Part of a small language model's weights: width 128, MLP 512 quick GELU.
Each number is 128 + 32 x the weight over its row's rms, rounded and kept within 0 to 255. Layers, rows and columns count from 0. Numbers have three digits each. The size before them is the row's rms in percent of the matrix's.

# layer 4 attention query, 128x128, rms 0.205, rows 120-127, columns 0-127
106:152139164112180100126096083108141091117141136081141194119099180095139169119073109092108179161123106086175135160125066058124173089112144094117109157129126091145151094112094124058164097146126140170154037229098138109121096113136149156183152119144140128134165117140110160134136118180092128129069105155138086134089157116108154155147135179140122118101149169111154119128136087160181095129188
094:115159096097138154102098065114122125136089161140156154158190120114106233131131134085109131091132160122175106171113135155150144156100147125175197101176156119090131133183137103173119148132088132094090169123178132070107119096141146013135119068108130174134147157109092136149111088120111139150158136121147131138106118114141150115134142099105153118233084115069095139092117117148150138119067
106:148132093111107200057111118134221137093106073169121115181158162114098064162170134135148099116151142143151095149151055155128151125163148134121059160193160126120104159119192135149094073128160138081130136060133135111140150142156059126124152111146105163103092098080199133132100125120095157093131089120146068120103134119144167168157121119154131121107095156091108134172094123099145132096083
102:073140132117114122182100117135112160201109087159138074117152098161148111174198183152136177154102207143096185173101101096054123109127141120094102117184120127154125140114117062113163165131112201114165154058121132112131115136148115125150136177120095139138102050122161156150121066120142127154184104078120112139096122126111155144089116135130147128161104092173070117106156148093105180119110
100:167092151145025179176141081118145085170124139148118148150149140124055122138106070090125106129123181135083112162071156138160100130083126130172137146126145116140124116189080144149128135112127096115126125164100107133137130171123156125163164097149078160155156125132084111109104071169081135133054150100092140191127179103120191164149115168121130115091132089120101140194135110100186124196089
115:104116179096110073126099120090191179176121159129107103100153121115137094175141215143131164105122094172172119110061152147147176149098117179147125114139148153067132137129148104091113097109147079125156169151134108132085111121138124125118116082131166078200079141150152145154151125145115084115069117102175115080225079154116138070146148113074151075160141114165156132128109144145121124152073
099:130128159120128213144139129116145113086097109119050090110084138122144113112129152178147150161119112133075076147200169090128146178101145126172092110143097145132130098131122099152148117163151146083187101172136149128125080184155151101133098170087151147097154097092127066168143109131056152125086174132156120079185116113209144138136114105087129102066105099121095135190122134107086135186158
114:161160039133121152197086081114163117123150132046070113118144120172111113182097143087136129192143144116127142121140063171075103146110137081127159140139064122104165145121108139177098106186137112117164118088124090148134190131117083128160156140109120140108155162084154111121177097151179123121116105201117191182093122138114128124137167135098100130120161102108136147147082096120148044139127
# layer 4 attention key, 128x128, rms 0.188, rows 120-127, columns 0-127
113:105151105123097100164124166143080132115110055125191141132181095121089164156180134144083151087160141082141163147102152129109144072123111063125156116077138174151124113102125056167165098130097119114139139064148137159092129108113115139174099145100168191104121156112154193131079099124154144088132122068098099169151197118128178142125131167148126091171089120044119145127154117154179144164155
093:110134144139145161085071128114236139121137165148147122159145137127087102054210091094118121208130162053161139141126102132111118173101088120083140130205130147159109111136160125089141143133162133095148141075125094102127082102114162124097111141126163110117119106110157150168175118137140093077136119108142086124096138128074068143177062168136112148120154104111099126169065148118143116167183
106:134091131102196111112102108156128144102129141109161068122164157101134116145156115177135186152105109139162181110135120160048120143110126164134155168155100184096130098136063136097107128143084155140096082214142128139126178155097136153094125130154092094148111105096150092070154141123087091074135073098098154135134191125154178112090104224137095160112142153118110083107142174138132151060145
104:120159094178189161158143116163108084115130147121152163169093098201133153110135203080162190138123053122149081171094060164085177142160089133132130121160118087165140078095112147136144136130100139081130072193154141128162134148141126098134151099145142163108162106091076131105130111130103155154131135096116118106162078096095130121141124139108195135080075162146118164147133157091081128057154
099:130096074131073114107161131141126164091144152134137067122113126167125125115196091144119102164094167155124173121041190120196089105162195086090154109138187166099142154138147141143116128140144155165121151108134084152135078102103113104074122073087150115136143120094146144183175156072121123099069187141127173118129110204169146116125128135130133129119142123106108152135138210113069154160159
105:150174121145132194130099113103143081128119112086178145149146149131094149185095090094071079195145102139157141153138120141145137139130104145185135096162178119106168122148162182127135142088070075090126128145086106176136111116107164120130150028134056065176127145151168115136164133162064102093186097147099142104139106147118110143134101092159133143168158132127165118103138093134189109106060
097:123111120111117135148091131141119142183119175197135148102165144137187160138152138165146136132135142159146070082085115120171111138109090174106126124126169078123091176182120165125082089126131104084182128109155090104081114121207132128115099122121131126144158115085132139103136201184079106103091114104166147099151110140122122070130134060168155108089086226108114132198101167085128099081123
106:062140129169114153122066133133135128122173143150167141083168166093116115136088179173118097115119137142126157114115105145189112118056118081120130151131127161103123093145052180135141169177149136118183013174110144160107096123149101124133190099100115137061123106127098170125167174099132141149079141180145158104072136137125153135118098124116093151155143098072134147155117124117133156167211
# layer 4 attention value, 128x128, rms 0.227, rows 96-127, columns 0-127
102:115169157146124106136114141141130180097138138142047137078125131147150172126101124051101136134149151055156127136172123118109160064111125162160198104144180155106118160153097080095135129119138126162063135134142137127106114105142120202163090095177091142119113148132169137106103051176120125166105110105144080083128087096076169146101114191074116166152174173138147133081083166132116117123181
095:101149173110094084051162155105126147122114153139166093150178129205166114067152155130091109113147140140102158140113092139115144102121167114190091165130140117145161139138187150157091144113134141043116133144140098133191139143104136175148113128097135136084098197087138138079169085112119139082048084163085118105178098123115082057159143115134086148128114138142147123152132167141188175096151
115:113125149126082151158097131104164152136129113166119163100114125110161124149203108189212138142158118129181047057123090109124154163145158136153153131107152100170144163155076178107129106141123128115099064099098107176146091161104157137101116104095154164090123141179118130166112153113115067173079131147074095147123166117144096155095095111092188103154113073114178166182135103111079083116122
104:144102157174093180123163087111056127147174096094102159111099116122145117138111147129121082111193083123117170134154148126174078152152139186116121101144170164103088117120094118147116130106143135145201116145133123102060118176108114159191178142106114144059065153129093130091112128144116058162142121199134233166145153085157143120134109067120119116102144141074142138137108142162112137087110
102:130154106079163143102104181163097127160144131106138108105180087148109093165177130113121129097121133137129159131129085135087120139148110128105079060164144129203097100136066112124064099117166111136127155088156104097129089135178100144171158078156135134052187177124171107126147144101094099072106133207160153148128144116126127156113217107097167145101136150135064079177166094135166146144131
095:176143171182089155129157134114102136110153169151150135102098140059113082114103113151114109055134076164106133192135095132198097164155161150073115100082184106138098058149142100050112126125182131152143139134128084113152199149157156104110135078101132102096155094150134193110134086191143172090125113108136115112107111189105089159128181148114133146143161098154087152109111083139100128138117
103:109161111106165196125139103096130110150078099088180122170162118095094131077169153115142170131125130129163147041129175159121078106101155183121190137177129203100156043098107149141045096081128134116152162083120150136134141145121190141066163144101135153110135121090153135090170079131168146119148157130151123121088156100089105069101115087175144140133102160130091130140135150129105157148131
109:176112116134122089198097129083148096067136185125153091132082172179159178095112116124210121083133166133141084109121129110075109165135167138105092113092113142068092086103117082113122086100067130145119101096175137162148154105196149164118153104122101177105122105120101083162135167149131131194123124124181067149130094135111156110123110135129138161151156127170131130111128192124217101140155
097:167094115141115129119202173106147148125149158120119104179159106098131126127144106108217147093088136105158098117072079105126114124064124108136098142136148121133060114100155154180122115129086106128081102118191152201140140121177152122093113164081122037092085097174131127091133141188091134181172125115142145144141136080145193098116086161078168136078144151089119137150106136133153177150127
097:136148128172107163161111116155130146135116055058112171064108116128124142087125143160128157129143053118102101144185134140052076158172108130134084149106134118106126157158152129127133107138086158187141095093101172175172088115145136054117125126134148113103075156129177158119143116068107199055126149173153119145087133069123146143167125092155110180174157149127125163170121146120105061140126
103:120092163165172196146107156127101123121121089127140117102126122155083047095048105127106164098144146111152099156188104129147088130079154122104176163126100063128117153085135116130214171146080134147129097146096188105102133147129168128127049149063124159137133091127130120169150102121118156136194201139117085129182102129117123092123138157139090098132122112094104116122130190064126160155148
107:111129134072152091201162180171129171166162095133151115170134160155123067111166166129156140177127102099092065065136140087130067108203087118131086120133165162151100113137138088115123131136072121159115190116110118215115087135110118161144084160158081145141147084108133110086131113135140170118092084175115127072085083108116113186120118137179179109164092134107112130115130106136174133131127
103:111098050172091115151135164147006167107144131131111119145058127106110173148126079138079123126111097140131207151149133103169125116180171131129190141108149085203120137088122144086075137115138157176087119114171113129129175133155140121143116112109111111174146120115136160135154182147141137070112163108161093131123107190122149153118164106125161098169170130075149113129113091072077146104129
098:127120093105094092158155114121188102165164089132116106145136165089099189123084151123158129089124139128133109120171073100168129095098154104169108108144092153127138156123131066105206104104093128145135188068161173082126114141154147102146104088107058157103104074141172139084145132142147129129108161137097121154198127146157132179139138092134103184073091172162184164127086163137171052112105
108:173126114113077143115109133114121165169110111101120155120083133122083134130174085170155109114154127149115123097091174162051147113137120082094191157105142105147100085127157079152139143154051126122173088128060091135097196152121175140185138067105142124080154119156141091143136122103193168108145103169085137110066073196125171064157162168128120164131167100129158097129138131115157140102129
110:162066092173074149131118101138161153112150103125125183109157140116116167095154135135115081158090112087117080177103156148137101094136151095194098124120136097132118136123149095120135121137113173079155164107105139161117110206104102119203131168151120047082156092127090096111157078191187042151113194106158139157141172191123119129139114149150132100132105179153106161094132086101120114106108
111:053119087143179150081208125119164144114146145097154128115103133155071099088111134144119093129079078149140092107079120101110073183110089124115138112146191115125167105118172164141126164113099084147168153192159094115127108148128085152125164119110137073119133144112153127199076105138111069085098172135163111184193132154158110120116169121130159146118125130098151186122157069183135158107081
103:120135126141077118123159113121172091181119159123093128091187210142099115065102086065121149130139135143112158113150149095099062163148178162149160076154128120124156087113069104141114121092149148140119119099179162118061150115148102110133123147134116118094152112136197128164076145088162174167129054126123105113189089130112110106095165166108147176138080170117221140156101097139129140147098
096:128146092148120095078177160164125111036181085209133170085139135119098111144133158134181113148129111140108163164146073085084115183130122143081118120127153186107118114133102074108153155086129138123163153153090128161125118162115116112101134156147089100185129106118088168093138107148123126081138157108125112055148134152136126159117163112155244188164130117121119052149136142128112070111123
100:130099100076145159145186115114129137105165156122113175119126128105198126127165137107190103084155162145101130095151112102089096150151152133121135215093192031119095190128121156117159085092117161122105180081121110140162146150082114114148118133170153138146155142162180160144134112068125090121155118165152133131096157100057146103116149136157108154129137130069152144095054105135069077086144
113:078127091206128121135082146119126141112060181086093184104133098135148121173113068148117092118160130143195088118133074142082109109082145144111087135137143092148164130126163086156154119106134123089114188140145172125146135107121114176096107068127103183181100135149087110127177030156133168152134104109156135128167120115101117125143220131132108113159164092151133104103186123178168141118109
101:096164105164149108136120190178115143140135183171147122075117105139092133111123130092159145154078153105133090098130131136101090141124104146174100116151088065135150138128110139170158134236146133137174118109100151151084117090099116119108114121130159077079077101102145189017114081124099135088142132149215108137136160133126097110163055163163140134141150130129138125140198134140113168152092
111:147118139146148126125123170162090124136095148163127137091185139136127147095155127124128106137087126161126129157077147132099118149113138066177155192156076047187118112145154139084119104084157076178149062159155137085109125189125145145116169124178087153123145053157136146119114122108145127150093143152091136123071081066101114117171111113103076135127238091095195119134167134103124116146143
110:129129152149159182182194114097144167105143127137122099142150120148113067183108113166133157166060113161123114093123166087140139135100145095164124116135151144100063098198138132134082141123117088127166178114048151160124158140089109123052130132166153144059128184107133113102106188084129146090118164123132142098133141088122111103123069125142159066155184183127140058107081139094123151152104
106:154114115124085091145115104165086091126115121115155063212147108069141125110061099164125128130065122094170102158152038141115173154115116090106128130096133133107050129217157136130116133184140096114129167137124126083155163139107178175142139107095121136124182174189131079119164154087182139145167129157173114147147134092079071151135162152142116170132100104099105146169109137112113142121117
105:098091122164166086142136072136182114134123120123183160087111100163087124047097139095082138046160080144191115161193119174124143109113142112111133133060164146138164105112154075163137113101127143157151123106125090143074137102062170124149098122095157105197164094150158155163110175128108161162112056156098145135108116137093111145128131117128120135159145160106155136127105214145146154099083
097:167104050121129144122141140122096115123095151121090117092108142145121108141115155152135123166118167090154123068140145133160147069136144149104102123088085122139138140080189137098108142112183150185145188187172128135107147165131114080124174159092146122051107129158091171077137135127145132128167180106145129122104057170069072107124106151093102114196196100159135175153116129100099041153131
106:144131109137177150139190139107174084105145146183103130145070157144172157089137104165122140104181176125146136094141034093133051080144119161107214189152055176095091085127132107130128144152128168136146149151076069121120149127091124143141140108129166079143104132082194140161116118105158108100124138071108156079143130103084145126129115130141146097184156179095117152122145114090106149123122
105:113145137087102177118138177110129124104188108099141148162112133126163129132138118102167125129154123171158094169086140148113119144175150117118154145117123106126154172080112112201096108055204076103181137113097080141062127110131197083133126103140148196163092145151164160119035120115138099102111130080130125122101118114152163120126093097177124135150144156146165112052114093105147162206078
103:166064158149143108114122079111143144100102131149130103137138122113102135175134072011167109125079125115151164061094102145173161125179122127158145096133210181160168146131118131168121090148153101113105134083079167119102161126117147105119166185141144137131072123174165104099143144107110152096124152156096138229160124142141128093159131153136100106105065134085091176145114119112106151127073
104:206128155153176138132149135111147114179166104160079076101167077117155138183126095087095140110149133115164129093134152152177073179120098124128124160180115111133136149105112074119157152152126143142070152124170131147095133134121131193149088101136127117103120149130109130117141127165105103128108136143077105118097109162079107122014120056124053133144145153163192094187201113156107125098097
101:113123098151104134103137126113112142093164089138100114142161099142158114153123107082106097139163128248120146112055153108101085169134121075159101149098114187105153139189148120113168098143115168126096140143122105102118146153188106122173108115157150093141150156142131115067079071140159190130160082141164077179129109144119186115124121048129148182149168109210159131136101090133125109086122
# layer 4 attention output (transposed), 128x128, rms 0.196, rows 96-127, columns 0-127
106:099129117100155154160174157091140079143118114111174089142143114065103126091202083182151084126171148203103101152101143183125111119118145105101138077162118126122120132181160151172091137110133177122119154117138082093132159157120154091097117086100121135072172121097155088154138169085097090097138169136099159122124182167153107104139128119186092135077125096113086172236121149093134122140088
097:154144084139151161117064057132095146121134095091075124170130102122052108140142084130187167116117147185129121136126169163151117148105117147176149111115150104078183163134134094127107098113113139153141074132123081125107121168138101170106124182140078159113143130176121104115089222140162115099138109102185123129073087104125246156126099136154145131167122181139126101115164123101074113138103
105:190152094106106126110185167110086101162142151119104147203081137150151105076083126042069126126126114146096148204087156142105121103131112091110068151144135183161096148103099102169094156150121088109132166129146195083143145116139149120129137114162139129156173077100142118108161078146158153146162103122171124137083138112122140172166125105178035125133062135104096088133123140150159172111152
097:092145123136143069149127145101105122118041157164150139098147156141128106138096088119117155169127160125116185161143147129060197113123097090158126202162054139133099135133164089094157114119146157183120186197133174093149204146086093118134139177096159119187107168152138124126079088126140080072099123116120121151090081117076112141136103195114143083117096173105126100136148097127138116123131
100:139090165124106105141173106080122104179119141168090159218110107156042134126135126129125127131108122090095113135161190118154136077071125145131127165099116070148151138120184082132214150100111156118118133151128109118144152112071172112106089134157110135165090132073135162155107104075135119142133143143126102186108120131150157072091074172133102204205150178091140147110080135135086121144116
096:102091157087105129091111127150119103177132155149093155118102076136112083132176162094092159175148111100151108087071173116110143141078140086206126153157102162075201114158120159152181127114134124125151128111067154171065177109148116087145135129131110095171112135127129073116154145087098102138141143177108056102111144101133159094096104091198120112129107085149157185128144203148166167136154
099:147128131113101132114084130138094148201126121096154128130131106106183123175050145154147115176123121096082157155123088086157151101133098086200117168045187122152163145183127111115186109148091117153108125205178126119123149171173101106167108169130096143101118075112141142135123126070054149161079113102164144139132163126105091112180098180130101115135144168083124159107068104095140117123126
108:097161158170127161112108156166132118109164093119120135116147093115178135147141136095100162187113103163151106160168150158133165123134099074096154111113150107153152162136135193141168147132179111102153109116104103132094079142076163110118124106140059064150122115088195178154162053089054109083156160155103187098063109153097152150099174139187113116138112128103142150170132075070085115106120
097:097163098153099139142077086123104139082121154126140110115143159145147132127098097152065092180159156109142170117159107140094134104150173072119097128177158156164207109137120196121127140106191124151140087137059115132122096130071049167087155127218145143213137118089115151154125073107149161094108134169115116112130085142130091071136127136173072142143164082141148140108147117115103138159095
096:126103152106125076112130114166144174124167212186165119169118105149131159124134105130125089172078153147122191149101177084168168148056153123123147101130116099135109086129126137157085105111176099114141176167196111093095151129130200141161112105119154092185119110146100122149153102093112105157061085104092135095119110220142132107150125091090095043140139147131154078139132096106108101129124
094:131105109159168137119090126190161122130172118171136124099122180091089145137136152162104126210133153115167091120072137153071145095151102118112117081101186197127092070125119140115058158117155158121146154087171147124123173082083106134127144136101139112105146136147150130119147123126108103104061065093065160128121108097112174105168157112110201154145096138139144180110128150115155205065078
100:214114137148131149084140111134182084138065114119119170150105119129118105122096092108182041136132155168152190146106144150105120117113160123074136141139135121117110102065143128130137144093112136124176087191133081082148119116151187119171185092120178115088091124127162145160144135105114140103178108108146115136114197170191117050129071147138092085084174090125160132124145159113090089159138
097:122145188111112146138137117153195110156108098122127086118175079135121109118183210161092101117155157106155071125080141120035141102089109115147144127154137131106157154117166115114125107203143061052124124096118144115129105101122107106137166107144170058116074163172103116116151107151126121169139128115145109150203147099123121092118148136160098142139107130093108110209118207188120110153097
097:087092120163150186091116176175145123048129164056173103130127125133113137155144109067038084153098086153117181135122185106135169125142065158109097129152138133100101086171092181167124162135123094124120137153169063091214131143120124130138151133137131123130162167105129140130098163148070143125149089163116159149106144115131151132121175110122118142146099107107098086139166151054171163125078
106:115156147124196141168146074096162106088182142172057070127161121136177103074127149108115113136145118135123106121126150039190135093131144168129136089155147151158125173069156130086135138125147100166149140138170210120118070131101147151133106135166081084191138115120134145139129127136066106075122139078145105108199156051121113104107119077142158090150088136152123126162126116094157121133172
116:119164149115131118122114197122109105061074124137158058077124076129173150112105110119150167163140078157110165064171109110150109163134150121125140147155143125120161113124115160121079092119131076148125151212107070116169147091061198090070135124153140181178120181132110120151094144112123169177124090099107100103105107080124135089181163123119156124108144109114162092139165182192145153123133
108:153125073112144109097151150093113140131112127134176143098131093170115136119142104101143130082135191089072144134175137085152151090161172101177115172109110091119129135131124100081125112115171157096102096123133152153130095125084124125091150122152134176117115125108134071069147104180155179219169137146078181095062133097117135093127120085122099161161094141247138122127123182113120115141204
111:134127086086162172103117130078146125148120095153145110133085152152133176194113167127189100179128163127092078108121096132121128059108088098101097173134118070088108175182130135136119154139108128112121096182137099135184107118115133129155138130120169101125101131070026132121163102104106041142171130181116164089119167144136173210127112113191128122134152121127096191119171119117134155126137
103:145096150152134177127093100151163092134022173073120066128101114201124106209128099110119093123112091106142133114109187132191130128148158133172096129082125146107132099129154150126128178144086090114100101140134144115126149048148187087149098149083195146145184163165114092096107116129146144123127190142155164139116111065162143105078103133129070129098135135115123179121144129162135149148093
090:169116095138108131093131126110173096158094143103180116129115121144080143114116169142101157135153112164104131130111156089187174126058051113149157104187126144144125061065140122186025120137132090164153113163130146102086140167109134162168141117057123106151146133131180137133074080164158196133114127148106102099180122143163172137083123087106086112140123151102130157123161091172149110091168
111:201080114117192092152126117162171102088185131126136118164151146093097100089161117165148192111078147148068058145166182110159135146130137147146156125160119166092098174151104133157100094158152108100159103115128100132104125189157138029078116131069157107136106137067137118114108170086114140101082160114160148086060141126169137093149115095153131163108083180124121162113105150144152128141140
101:128106144133118149141121100125080099059107098090129138215135166125211131107064131150140105104130173144164153127091138088134149164124139138123098094153151077148155097131150093135132163011144146155128088167148118161177130116114124093094127099134160169152203152157095075190160163106154166181076127144085119101127187147116124135099171109097148122098076121141088147082116123138123135092118
105:137126124135121139135074099077155158112143148105103112118092193131155137108189121150135077113108103169189079088131165126146127132107116185127125179106138148114117089090143155200120096110151164126137129164121110193158143122140125154122120178155158116068127116088147101169118082137131134104136121169190112126162099100093113191112115043135221091106059146138069141143079135159053138108127
112:112128140114083072123095114131098035117107169129183175096184050139139121078137139150173105136145113100190153131149105107131113102180126133068121134111111113169129160081133142162182131100109181133111081125162175109164098100247143146138154136104124133172148048150116097091142113075154153144143105133081107149097139122103186134151173114116148159123100163165092145145114100135139114108117
101:105153133158202169167104146142137152144174137081128191096093076178101145108192105069148134089145102112111091144111129111117131126086121180128173163189117179115148163105092148130142090091173169071109150060157110110139138101103136105139096181146107138165144136146104137104121105137129120105108117088078083075149135160161130070084093117121137161153160120125137100032118133124184196160118
098:184187098103157181093097169121100137058197166157127091112118093149146118226124109202117143105152144130111125103133186134133114084125072126135148129137044124143125137121109127083077141131102202079112185136165108150123146183153166164161130097117133140095092156153135124096138087151134066104092149146121159090105120071143147118085126125159069109153125117161118130160129104081139155156099
096:116065172045177123171115105168138136129084115102129159091105155125174112070113141144135131135128102111147134205103096124078143170134099103107133184163182130127139131137073122128146132112094086191107138106105162164104122087142127086141087189169078095089136115151144099147130140106112142151069136180105159125112171108157147120105101082130145130161080146080126060164114194184189166142133
097:162100095106169083135180100120111132133134090094199129091160117125133110154108130132127162112158110163082108096105125131129157077171072104177115039136180131152143168127109120101120147101137102189159163089147160114082110095147128172111132193168092108131151099171197058085131129135121135140132141169148156101187211120108187114106133140127099137018130125090122133123115143124105131112108
100:130096103134106062166125103152133138118144131124084057099094104131148139095122141137080105131111180116152094079150079140121152151162127151112134102143074176098087127173144113116168108119065172172153083123165192170182207158102152190160136144114120143117147117108119120049144111158091115168101120137151134115141201181106150155141174140136088120101095102159112129180115096126081054106177
105:084214154138145105099101152144060102140157126103195137142148098106142116129081169178158161120186180085105122156102141151131096122105095115128135108116092120150098141147170110133137104080109127174129082137162149075175119203112108124132081083130127146119144158103099190106102091155120154176162132094114070068148150131102078123127118110189156115214154117104101061142173146111102127165140
096:071127114125141138133121103154097143126124127147169210153090161098143130131100165154075085131106121166154105150117141111099166105142114114125117141178124102132077120157104074099099146086113164112155127106053126125134155150110167093131121127098178214135113146067121076206094139079186106090116117133139136182120146084100161107171086130157180099093084165076104172157136186126117162200138
099:119117136130132180067136129163161098173084196161120127141154130158119146122142112168151112101091162095154089130178119089139144107152128135124146131148122069130140090122171108112110108108127059131135167067099123163124131106134186129114105168110129139157113107061106159097155175198134128116045146081109169136139158163093119145172088110170144076139063121018107142141197124122130110178155
# layer 4 MLP up, 512x128, rms 0.276, rows 0-14, columns 0-127
108:089072105177110113112095124063125167144139028199120109183142132131162158080135175124135122103117069163093075154141069097127125136175167157108162117153209109157156117126047136076080092141176073113145121164135134143095110097093127143157120168157146145089126080123122134136146121103149115085127083130104159134155129099142143117141167104169133133152090163150077144160083139174165161117127
102:109140147130196170157126114067096089126135099103108089188076132093118097115194125105168144129123164140076152048104151141125064229126182122149138081149093169072123122108056125103157156139137145127145103134137089133123196161123122146138158138124105155114153118094115187104199164153082119143123164054121164112096138077136157128162126111128133172116108103117100116101163112088120151135107
119:118119143100134128109074170123167102168160170091145135115128150088134082143064157129124068103135160164172136175060108170082114148074133099122111078111161093157158150155121145088128137152106067133106151142126094070119163068139131167140201151119130141104092164176144134147081137119108095146195074140134092186124156090147168100139158197050094112110175107095109142154134151148123151151107
146:170117062129112119141097119082178139092090129132091144130109089155129131156104161117163115156136109148204147129119103152152133092076143056150180133075115114078163152090087141056127150146102111112140117146069121118135147063088176121114164165160120118140178106124062176113128129143103113078156090143166085156179138109145151213120157143103139152087121187122130156110205110096177146139114
088:121187137142155133122101123150069159129215152118056104097092180150137129105139156190214141097082133076101153146110118183144081078110132151087110119155171139141094107097109160184134136104092155149095119149126091108141143184166115135124133142132118154200126120138124114137109123123164145060085134102129102114123153171150061077125144063159130122102182151149086120075137105094131076173135
104:128067078135162127147114168143093152066135209075174087080133164099145126162109132129103154137120081135103137153112131146100123102155092128095064101197088110081079137165077093101158070144151116132125193168133156109134102162120137165141145199154156125110119102146124133072117124185138122081070153128105128195089150101152116134154120117069117151137097134194171131134129137114114114194161
103:181142137088174148171129125163134114125130129094095108142172178142154143068159121137149099074172141157116109127167150121103169130055129161084164094137134181209141058173120098140099142135128043144081137114128146085086132110092115120142139102114177136112149154126158118104101147177149142155087105169110093096164196091121106063119168143132130160119111161079062055114132157111133136138082
108:103167146112147123140081114045134099111147166099175106098080058177121154143199062181158132111094139077160124097150134094120127129137107140138076192084120154109158136143073099174094112141085179113092117183142135151118149118141100082111160114128133153113120119089085132164132175162136148089117141142090105130144090098121125157164137120108150211175088176125131132202168181113100112117163
087:080144164132126148192103191104157117089120090063138108094164157084154093150104168149156118147114135096084074130119138140154123142133145140132187166149123126093181125152134114129145128116138089097112142081116101131067138067163168179188144097182171109098115060115095121152151154131161075114133109184152200172098098142124188099162079119082136105135173100133141139096119083172119151069103
098:145083102111101106162126106100115126152096081098120090143089106086133169172160124154100148161083085127167168140163154143131104119169055100134100116070139134142205121098123136112099126069192130164132104161030146132076112133188164092118158115112084146140144130149142142157146155137152099121131137196114119160160153141112157089225112119132084178106056118135187118132139165114088132128144
088:083126124141111131122115176170161157154048120087172146131112143170147094096134116094064110141125129118167175068166148121073149138081116125091104092183130147169153074074124079096156122120125112109114123152135125133123072127099176129101192101127199133141165094165148183107119155153161160144104114120110132125102117116123084099088166132110220203090145117078138118155103190147084142143160
073:122143142137144124184136138080088163103068107133146239120200129091111144154129081133167164134115151129134183131141085132107128162145133128088098124066198055127129087113118102125094110103146128156119102048186145085055127144141157150174085121129110133136136127202119071119150149135110130131151158143102145088107149170132088168095132108126118136113110184120107101100186109127114124177184
081:148102176167155172106132140159130105149104086169079223170110124150123115111173124142109061085115121115179215130142177136082090096134177183069108120140129109152143146117122078109145127104139182116085093117150134152138047126134102134127136091179146112101066165208119133164138111118105135152102100149142136080118116161123104124145084061124160125082128134168152125108083119121158114127067
107:145142137114114090152160124150021134091090134134150082085094151134127158082086147187185126082111129080100107123107142174100068121194124067156148133140155123129167057126091064152133157128176130120145090144101130191169127127119163195103148138157139207106185133107082120100173162111117165122127133165150090137143108129126098101172110072158151117097135146147109109110150145113118070143147
106:096155107151146102118157190148163194129206153105077118131141090085159132075147173128136205128139098187124126123091148211150118117129159140101159147138140141108114153089153152188183108164100145177069130170126074158099089131113072130142143086120136102145131125054158116102144108134052133083075132116158138103153129130080135127062132077130127117137130179128124093126115130138083165103155
# layer 4 MLP down (transposed), 512x128, rms 0.125, rows 0-13, columns 0-127
112:150137131165117086041177070115113129113067118120149095131154063147148118126089094079078162092146145133148143163150133100148143122157131166159161119107093123153169071124177131135124096129131138076167101137142128102137091134101198126105070183080173191141143117169129126149159187141142161104158103118089218126118117103155147183162148123094084127094125067134103144130081085148110187114133
111:063150132151129098165140173162139104085084131148182106081153105129151119108148180173069096116092171173131125124105136092128106118074153096137114139107147092116121192159158159162127086115051164147157131144115147118061090122112116079121099091145098163072126141107150149145138129106133124179140117169170102136100146186149084094157058097172112145094141119168133173101109180058203137103119
119:119136106166137187113106134143118110164111133162096129137190082179137111042138103135180160109186134143096110111122155157085107149182137112131176154095152094085161140157126130115134135107181135151121111135162066181066088116145165145103134094040084099104154124137178156116114155103111170047105137088100120123133159118158085101146099181136107143129169097065118179114088179119084140159122
126:153049089140071167081133144185145136108128100149149048125119086159170118090098139183128102169161200146113101154156171184174078137124099138104090114177139155181079101123108147107147170142112142157062123078178167134146102179095138117111113102145053095133132116148140113109096175166118138118109120173152131179119101142124141112133140056137119098143091127101106143122138124075094183116156
087:116187129100152131113125175132149132104105116172185097115137115148126176169072147152100171123159143117161178122096154125134139126118112114157170163060192159119114123125000101116160099059164064130164169115114117123121126120089115101131076097158170147138076170137105142087130101163138109149049087181087155097112111141138128084116125126151133135180173127102144161106118097158125149130108
097:115134123034067098109126078126157075165120142201154114116102119130119080122071132131156129129129125133133161118142107104216185128207148095126108120144107148107145139115138140138209180152217137153095099091103139099105130112112143125149119078112079116144097093136099159116075118135194105118146097122168138154100134149107084211141124097141108187127160150142177094161127087113109127129106
104:067132176151156115129171071173171136113157164095117136204110079133097196129104114164098097114090132114177125093107134128172128138147150151088155123088124119126061052105191115180158106133074192182158136118155119140098118076138131111098108134139166120158128099157123129164170142081171102094137125121107159095148091153121058149153086115154148103125059122083119084143142124171157184120126
114:092126149150167080117137074150116112105087105212118142080191207174150160113101140132112170135134101160082133154163127131100116150094156106102121097078141179126076113179116162167151102129082104159150065173204104177103146137128093123111158148104137093126094083168159100123126105101136101072170113142080119145156130120139116139163113152093079094134166113115182144110160149166101104086056
087:144129160135168113102083115128161103148143120133159099135190185038156150183149089150104144133086155108123157121064076088180097151131113158127131158092163109188136184149112135098080112112123159110143138133077146158129090119141136064136086060116128163061134117087175117181097031098129108131164121110109147189142130110101195130109111161169167130161155108127137154123108155166140147121137
095:143123148143136129096141162118106188078116128176151132137129120121094173102186169094102131066214148112098157040162108171103120165113114166069138188145162124156130142195150104099093159177143129065105142097154109117089093066099095120096105188108165117187123154116117151085126052128148100133106100121089151115116081150175097099091120126160125141153168139182091149135155120138140137125145
079:158124141138142145096083109189172134185135119152123154125161116126124153109157150094088112153117130118175143123089074152086092107135136131083096133201081185164154177106151137060132111145140146126098137091151138159151103135101094182107159083157133109124059164083194149135053189116203096094125132090087121179109110069160149142116109119123108150082094099136134130190158153097069119133120
063:159096137154044133113142114115125141172152093135054107134095108139176114148138142111167138122163140156116119107147135209163121118112098137145102082111135162125131146151152118152114133119050180134168135132079165110125155111079117146118145146164118189131131127160120147078120009142128139162144134117146093041118093140140160147124110049096114120135038092160113164174183108132133155145089
088:138125121126147061082167121101101055113111217169170144114101066097194182171122109109109121156111078158123143158195098070117202188111152127130103178084096076082086141142105139141163120118104159111143163112166123095114149106087155158129076141115119117160110119100123149145132152128112140129124110164133137147202134153123102182114095071170126113124132116095154084107161121116150141074176
118:128149125152144083092124173103129121081115163166130125103136131154104115093095151113109094132103099120121150158151154120120108114104136108088151179098144120130212087175125157139144124145133127150186202124142179094121149092085117115076189115059124219166105145109100176134128127103133174178131055165139131146144077106152065075143081136103133150123147091170168153087056108103077166142143